config = dict(
    hidden_act='swiglu',
    init_std_down=0.00318,
    warmup_steps=200,
)
Each number is 128 + 32 x the weight over its row's rms, rounded and kept within 0 to 255. Layers, rows and columns count from 0. Numbers have three digits each. The size before them is the row's rms in percent of the matrix's.

# layer 7 MLP gate, 512x96, rms 0.0998, rows 54-97, columns 48-95
106:110172136103119109134090079143085124101186101128144136092193124196058175117152122098132083080143085115079132118123125121180112109075082125152144
073:144092087168117099112122077144140128123135105131103102132149100121106147118081161076085107157143059125150123112150091137207116196121121073096134
106:112149102181160123123120178083118118157130098095113167134142143174107147196133155091170093158137129101108144151136116092183106122109116134138147
096:133083163131149125173099109116104109119110106081107124132148078160145084077179097194243109119163181091073106058137131151153106085155118162167100
109:140154170096111149108120163128085112164114175232095145106112129160107111158172127083148087102132108118121105129091128156092141108118150081106100
111:083117167113160154130108110129100166143124089157143116113093147124089183095091151152133129155175120073167173091141110108099114115154103119116115
109:162119126082126127149114047095150191164158126136245082135127109179092132132160146150138086078159153125130097088124098163159114116156129122136109
113:104099088083089178176144137140184143068194074134176130155139177140141157078131155179123133135149154132068095075124100099107131128077135129100200
109:130120181169163125124144138102092131173154109147162126149115134092064127162205130160145170085150125149149084173134118077124180099084154200139144
105:135105099136075109216116093104139175121146085155128147134086129081149131137152132115098078130170093170172175155140141091092127131091118139145168
110:145124104107101124138135168111175147112103051190167078069085129111129104126173129114121177106086095114091145160139141121137147162090108195124119
115:173107082144145138183092146138122136136144094119131140124130105114124211147140198160094117114134117110074126136157068158043144116068168107140089
089:088143104137189169078138112111196160142064156085122061042119147158128117111097117146158117133143128125177124162152127078177114100124138096164118
088:078161144099128129125131125123145106080161103096120080094052122142122141106162154091145168147153100127149152115123148138190107076119148080129123
103:143082164166109116096124108145116060145124120079126136144129218122138141137137134119118146110128120115122112115143100131071120135114116107160122
097:108089167103177125139130088117160128120160093196052073168158131101122050144161141143131110065140178126144123112089148118137168147116144156099141
106:147201128116098093096100098156146090070136086124135103129130141085145159173156137110138194137133082108169140123151162094097094131126179137169129
088:127096141109184150156156132137152122147107082184095117158157117104133138182155193141138124187144172123128182141164135064216149178096083131128130
085:125140156063126153161110110133168171124081106131046165151077135180165149085116177121187108134151151120144100137084103075174100079111163113136136
105:085147100127036102103083145128124205136155088176163173158133164176137138089124122151120120104107138092125140076149177141139116124095077136149166
102:126138137146136092135190100141123153137127125153085109162121185173159150128102121071176102165161098069106139127184094102141154136176159144200116
093:136135069173090116135092104137079074176161104167115098122142083146102167162103136084150148091108129136138109140165145114069135199106072152131119
101:105093095119078140135176168151129110128102083120113162116138175188113135114111092111141079114140105082107173164152170161127153187130131143121105
096:179148125126085152159136075136102177106159152107106152100168093109089145161197135128163096129165112180122096128136108119133153127160102184145148
080:122084179122193084099097115145214115138113168094134195150187086090109148143127131146129125150100146104109120110127095129097115070126113131114163
098:179159125218135130114096085132158080082122138107155126191142143094127174147132132096149180128166069092096124173083100137185142165115178156119156
096:165111124121095141100118110071181192148130119087162195130127062184111133172115109153164151130084129121140151169104167136129182180162124138148141
101:163093146117173078151156169194125136130157156156172142160153119156138152167183150150118182111108128111117118094146145207124121128113187185122163
091:142182146069114124159165091171107140116108128120120168088142194173134157080116165085102199134109115118065107121149137165098138113098133037134130
108:109143159133097070131124157124151150158129077168160159137176100118122127109124158119168154135017155145135157206146105136136092138137123152141118
098:090126123165136137105099118113127114101122166176137175055133104080113159145146195126177134113129148053115111128179109137180071129049118186145093
092:103091117064140095124187064136116148082114162135159135135072156122105180133156182179106155159078136124134099112175093111099091084199136129120192
093:123159221180166144141173114112047092175158105098155163156108077145170104113124133139155115072190085113115170089107125150123113120145094129146128
113:110147143128143121140178112121115091181169088114132099110094135132077110081125174137200142157137107123155144091084160173099119108093130140114164
112:155129153127091136098089170158118084074166099150112123143142167144164116148153127189185088145119087163150111141092122092064171108098115091127058
105:147136157093141095121133066162107147129144152162156182184084166132057125134170097134170152059150171131034143132108106108150088129161119106083180
092:142123087125117211169123106107094116108122100125139113133067121094069114143146171084120124157157098136179147066120117097096135168171150089110057
109:096163117142156127143169089169164156148063076087081145149131110162148087134196112118156150156156080149105133118134121186149185118138129126094144
104:156163156107088149223139156162089150147113083177164150116096169163192162053116125128139127126075142123147140041111128123098105126174138165112112
089:065139057089125139148143128137144183109178124178097095184155113162138147140157108093144119184117138082123116122152121160065162150100076049137132
112:147140111057120181173154138118118168124126157102113097109129061177151129146091096131157121066117160096057119148137131195057123117122125132085102
100:098157126142152231094160180126175117190064127130128172131179131151100132148173114104123166114096119207136094104090118146139122095158150110147103
074:179102152092125110123119081103095190172089171105188105153111156184110118125103101162113170128162139154133126134128128153128130098054154153135135
084:152095130143158146054119149146071125070119208180169083125176159173137131159147126139150090097156122089130171171109089092115097084195135145153150
# layer 7 MLP up, 512x96, rms 0.0975, rows 54-97, columns 48-95
112:126168102123158139177121105153058118095143063128088124136129140129106160150140111071151141107128168107084110108098124076180093123111078080126139
070:159080050111094092143157095157123157094171066140152091177125178150163131173118131117116125142110128183154186071114133110151125172134108068095154
104:161128123151111122094105114101144147175153122117086182137119076124139105130141111120088111150205147160145128143191133138113086145063062096119144
096:172162167125112137106089150134129126140185154135142124114127150072129108171154069088060151117127120144120150125115118213040134139126132101060136
104:103125179084117211121133127172143060168169175128149111126121147107170115124119131128117139144115130115062101112187128128152145139137083092121122
107:133114082111169137139131061148169147130111154096106135148093129096142130111145170097120090102111091111114099165140108122131142140101136104161155
116:164135122126125123138181082169161130103138130112091185071145155114093174125167129151063116096151193088056137086110161076127079177108175110157192
115:133118146126164080121091092088106149109074179097133143104069092143128175127097125108137158173136133106117136165147182154175089078164138126165080
098:128122154137183141120095142167093104197170093162118086152097101071085149128170083133151124070096120095148116135086144043107105117081127145138135
103:117146105112105058147139190092105063134128115150123174182089130124135102148107139120111104119168144127166181153093147077119142193103105120165095
106:137160125118075199153132139112160132151132148114127138139120150172115085125149160118137180110156068112137067133141143062107173119115172125091206
108:130149163157132212089163093160134106088077087112108060130167102122158151145148183185129166164114134067112124061139086179101169156146110080132167
090:096157151168117074100077169099116098100093108102151153162086132092089206121132121121098085115144122150143088160085085118156117100165127135147191
087:113082102093182144130099138151125121054138110116132150120104102188101115148129159111152126098173071170097108149067144136160110123132117091079082
104:135126076113126128101112117113051122130127169161138139123073139124114124076170089138128111130115089126160154149179135135097062143103066163142143
091:153084132135070115056106188154151163093113144110152110120150172046111169128086106152117181087155143095151115113141156117107119095153176142120155
097:085097157125141109099139083155115185152132140094160162124094055158101074120120183110134093047096141126113157133126126127069152064128120115109170
098:105081129122122121101122107183180149149169068119094187116159164134141123131084136091214070123153121061112091122130105107162100154217126119123152
092:139151166117090184201128114137130097108146124162130125155146176120108109179055124095186147099110105070125105198159127086079088153179098108136114
105:185090116146122094111188157155120139102128161133100102171081143129127101182191164120108113159090166091126159139162134151140081103090142118138114
106:108124152113120126088130144097109103101146116157103156153030099161146116092126112113131140137107109137108133112154053061065170165112085118178122
089:106135088176120155153133148156156068079110173141214134135157113111161117146102161130168120198138195070133115089173181101133112085094138129112090
094:147193131103144191132057140111117151117111160128142110172125118074178132166077169167185136080137125157173125112146158118135103178142120074143151
103:108128106146114126158148119130129134059161151121144133141187171127175105130145121088178073090097123102157113093155079155108087152149144176121088
081:169152080111117106116057154174124184092131200112103148182142137095134119159099164139085094162138122160179066109119143083129129088118165116131121
106:081121117129105100160164127160150136079088209111132141110091160137094148136129109153209116066144101100099131085116186133196138131159122122142049
091:104080159173109157189159141126069132141162115153143123104156073161127103146161127184150112141096158075106144102173116078153114133187120126171152
107:110040133120138097171142131126115121144142130118086182143113153110115111134152092104129132112143098097104124061158192144107126065174152103075147
091:107162062105136126124103112103142138081098083101151135117146119153110126101170114124107193126153112108103057150166116101093134148060184143173091
104:130158139127169122116166067132175096105138155158117098159120129163180099199160127096068159124126087156062152112140095141137151123111115126151106
093:142142125177164096123185119190165177093100140135092134225178121160107127123142179154108173152176110110062162124133145143120130137128141184123202
094:137100125204117130149149103027144116172178173120059129142066099175119128081191103152122143098137215127143129176174126166145113155157082155122087
099:121109103102143100082149116158161111067108131154056110119154196150114127119157146143195139141133116114224135113128138151104139111138144096115184
111:118184116125148137106151096085118075167155127075113134128116207101117110173156146108174118161159115112083140159077098142088069146119115125179173
104:155179101065118140130112090136148184100120170147113131187120166093118137157156150186166143130099116139171154083149148105186145111162129161176141
103:165073140111162088137116132151098085150128096085123154136137124128095108090133189152136180098114080129164152077145144115107178099126121147111097
099:159133108157145127154152076155068186134108080080122063151161106137158072118093093148141145107120074069127095096084147104163139159167142204115179
112:054191074133153122206106089140146096092157149164082122157088124127123137114171099078157144157122125097165122138105162119092125154139103162124115
102:187111091122110109212145155135142130156089163120084174130116119140090107146115088122150179144193127103092154120108130127126130182133151129115062
092:162176168104133113133161122110168077150097068171086115093118106108129116107123164095119129117132103104138136163107093188144101160091175162075107
105:090101185090175154182108123179145107111100101125109119106067078210126136094135150139166119129164144123047198111132124093136160131120173162100163
105:125066143108089093133100142100107175098133130134094114110116218102119101142094142098102071130103150116133206152110143163071066115145102067131089
074:147162155111174158123097100121148165141144179130082122112172128173153065140159063170133156163072107096136136110144117134190085158032090152128170
080:103053121141095154122057151121115132119115152140104085108100063221112132129170081143150129119138139123113168209133147140145094115115142091145141
# layer 7 MLP down (transposed), 512x96, rms 0.0885, rows 54-97, columns 48-95
114:143165144158139061109156164174126105139117098126075091155082127131141208176108121107061096184120179098111141153102098123081116118141119152156094
068:145112174154071159103120065141123174117148170143125154112134039112113134136112167058104109124123097130159081174093095116114114079131170171178117
102:178129048147152118183115144130153144137132135160128118173149139139101205090105147176106092110116055158129145155182179077096120131083074116129096
099:180118081134127138154118182118173084125126125135091171118121104162095144109137142150109138164170150125130117075092112120165147168129204176153217
097:198125117107105090090155131092173108135159145129114156074179118137151170208070136134136106158190143060119092124078132127094114122151134167128110
115:082151137109125147075150116129125189140108202047139171155083138133169106128113091104123114077154067175090063096159113111150101158153165144174107
114:117071088107150125133062084192129145106154054083144112144157128101133157118147072132145111151133058145134167150137131094073076092173090177178138
116:121114153124160130109092128158093097146135074138157145133138128174146063072147119068154061132168164094077105122077165099124145085137159117101179
108:162106132121131122112114077141177147202128147104122130153141126110173156129156134131102090124147041195137152090102149180100159124143068133117151
112:154168172087126135078127116150149169114144144143123096159141074114091086120090147116138217153111187099105118115151150145154167088111151133076106
104:104090114101132145107185129101137126165107111140132099137112172097140190144174152094164135106143115137137076132141118150108168171136099140106140
108:021113162081118160142152167119101116100124098146107110143115149134123144136142150121109145120103128042198127162172097091151136115186088137101146
086:132131088141126072138174112146139158118093103101132130128134089162076127212067113168197123167110136085133229108201188067128090098145101156149171
087:167107158143081101127104119145128092163081185130134127169150165075121130107139138176122112117179100112118083114118157128102170118139149158177162
109:146134167102120124076102089105099169146154156135171158147162156135156157121140086142170143158127061143177082170150181119088094062122144162138098
096:124108079113131097049098067178123109140145135183174136135130147153115136174166132082121173165099097080166081167153153125186104112154096181160095
095:083188187127130129114169081166132119144156128152167137141163108086106121124175144149104112085237143159108119110156108147092112154128159098113157
095:097132152151149101144154123119107164150088126055153097162101123161144157161167053115083105142133161091144116172183173172079159121068125099102161
097:157165159189152053098173131119117158159105056137109133080076095134143131092163138134087165163182181132130134164084170149159119170164119138154117
104:132085158164184077136165128059129099138059127112085114092093119139128109140120082110158182141127109130138133149109149109121105216107141107123106
100:096189146115070098180121112112184086156144158146093085078139167161156146089133119135092104089155098100122129168106159132141132131152094095148129
088:078181118058131123057134143133069126130110066107059093153164146115132143139120111189155161100132178131127090159151150161126116108146137146091107
101:120090152165094124111144112095096089186108078146089133106121137166110120143139063130123119140109139110069103154079130112143156177089131136101099
096:167120161116137145153150111170114095124099108125083137146122106099153130058184157122121208161123104181130123161109168081131173135135130091084146
087:106148115169125151111081115118134085151074065111157120135159129137131121081093155175150111096144164133093108108176086096150128164082062103126084
098:158172161102127138099116110156205122116131144146140176180115129148118104105107139101100197131130080129113186193181103120179133115092196050121088
093:098068148087135112135099135130119074184096134141151078125162117135149097175160097137163114152100071134110100136190061123126175169167117110132109
104:153091124190090087142094073094123122168156141131118107147150127155169108118182119088117119127133101139131139157104109113093146158151089069125128
097:121085099142149113094152155173089062135138168137191125144119117117147122111063105174123120134091095100128152161125154100165144143132133166096169
109:180119118152161114129184130087137140141164144086059110155114149157151130096124102097139154152187148068109079133128105135096158105106144087179201
092:164111100059123096106128077096159152176110172087104142136106124142131074129156128133113150210168143123115132144105137156131161126155132092158137
090:173121135123125129113095103104114099120182149108168084121122126102099150167137132102153059140113094090089159119096125189180146144135122138157153
100:146114127111099131152052113103080121116138086133122123222137117149076114142073138179153148116151128096149120164115064167090143088101149072138209
114:174121148162137107081167112129139147133134123086195110107129052166122170107132105165120115115147029115190130138124132157118138088127108102109120
107:131037093138132084156102168159075104151107102144159145144162126105096104119121140142119060152144076153094104120124179119115091173073091096153085
103:169106135175154128134074112217087152038131156146125151127101135134156107120192130123111114140184176196106152105113185110134126117162145180103135
099:145207217092170080088096135156111091172092136100138174148109151117133141102116154121121121131111171176133112120102157114177119102176142067148111
107:091132118145100149072134173056118067141109144126108133120077123149159051084107142148108103149160049149105139137143149093046144128151146115108141
104:093116121135105102074141131159139177150121230094111126167096159086099171175117142140110153141141151138072097106136104111170113134126122137108111
091:082128185118157114107102112116112203104088120102134196157111091128091065147122131197123142075143101157109113089060153086140118141138116143131143
111:155138178153110131085119163040141157067146161173132132178122169070114147116110139121100099179109135162103146126098087127123143113101138125125111
099:146118111217153149123135110150154134051152122165159095142142125122159165155121170144136092119082174148077114084138133080056176164079145125138133
074:157096132130094078169164146159140158094113092151113133123146089170116186144152190170123131190136129191140136115132135087189129139156136156127096
103:172148113135123062147139124051113094142128045121122112087140138096140207123108121111099146096105150160074125090127137164136150141162112132086129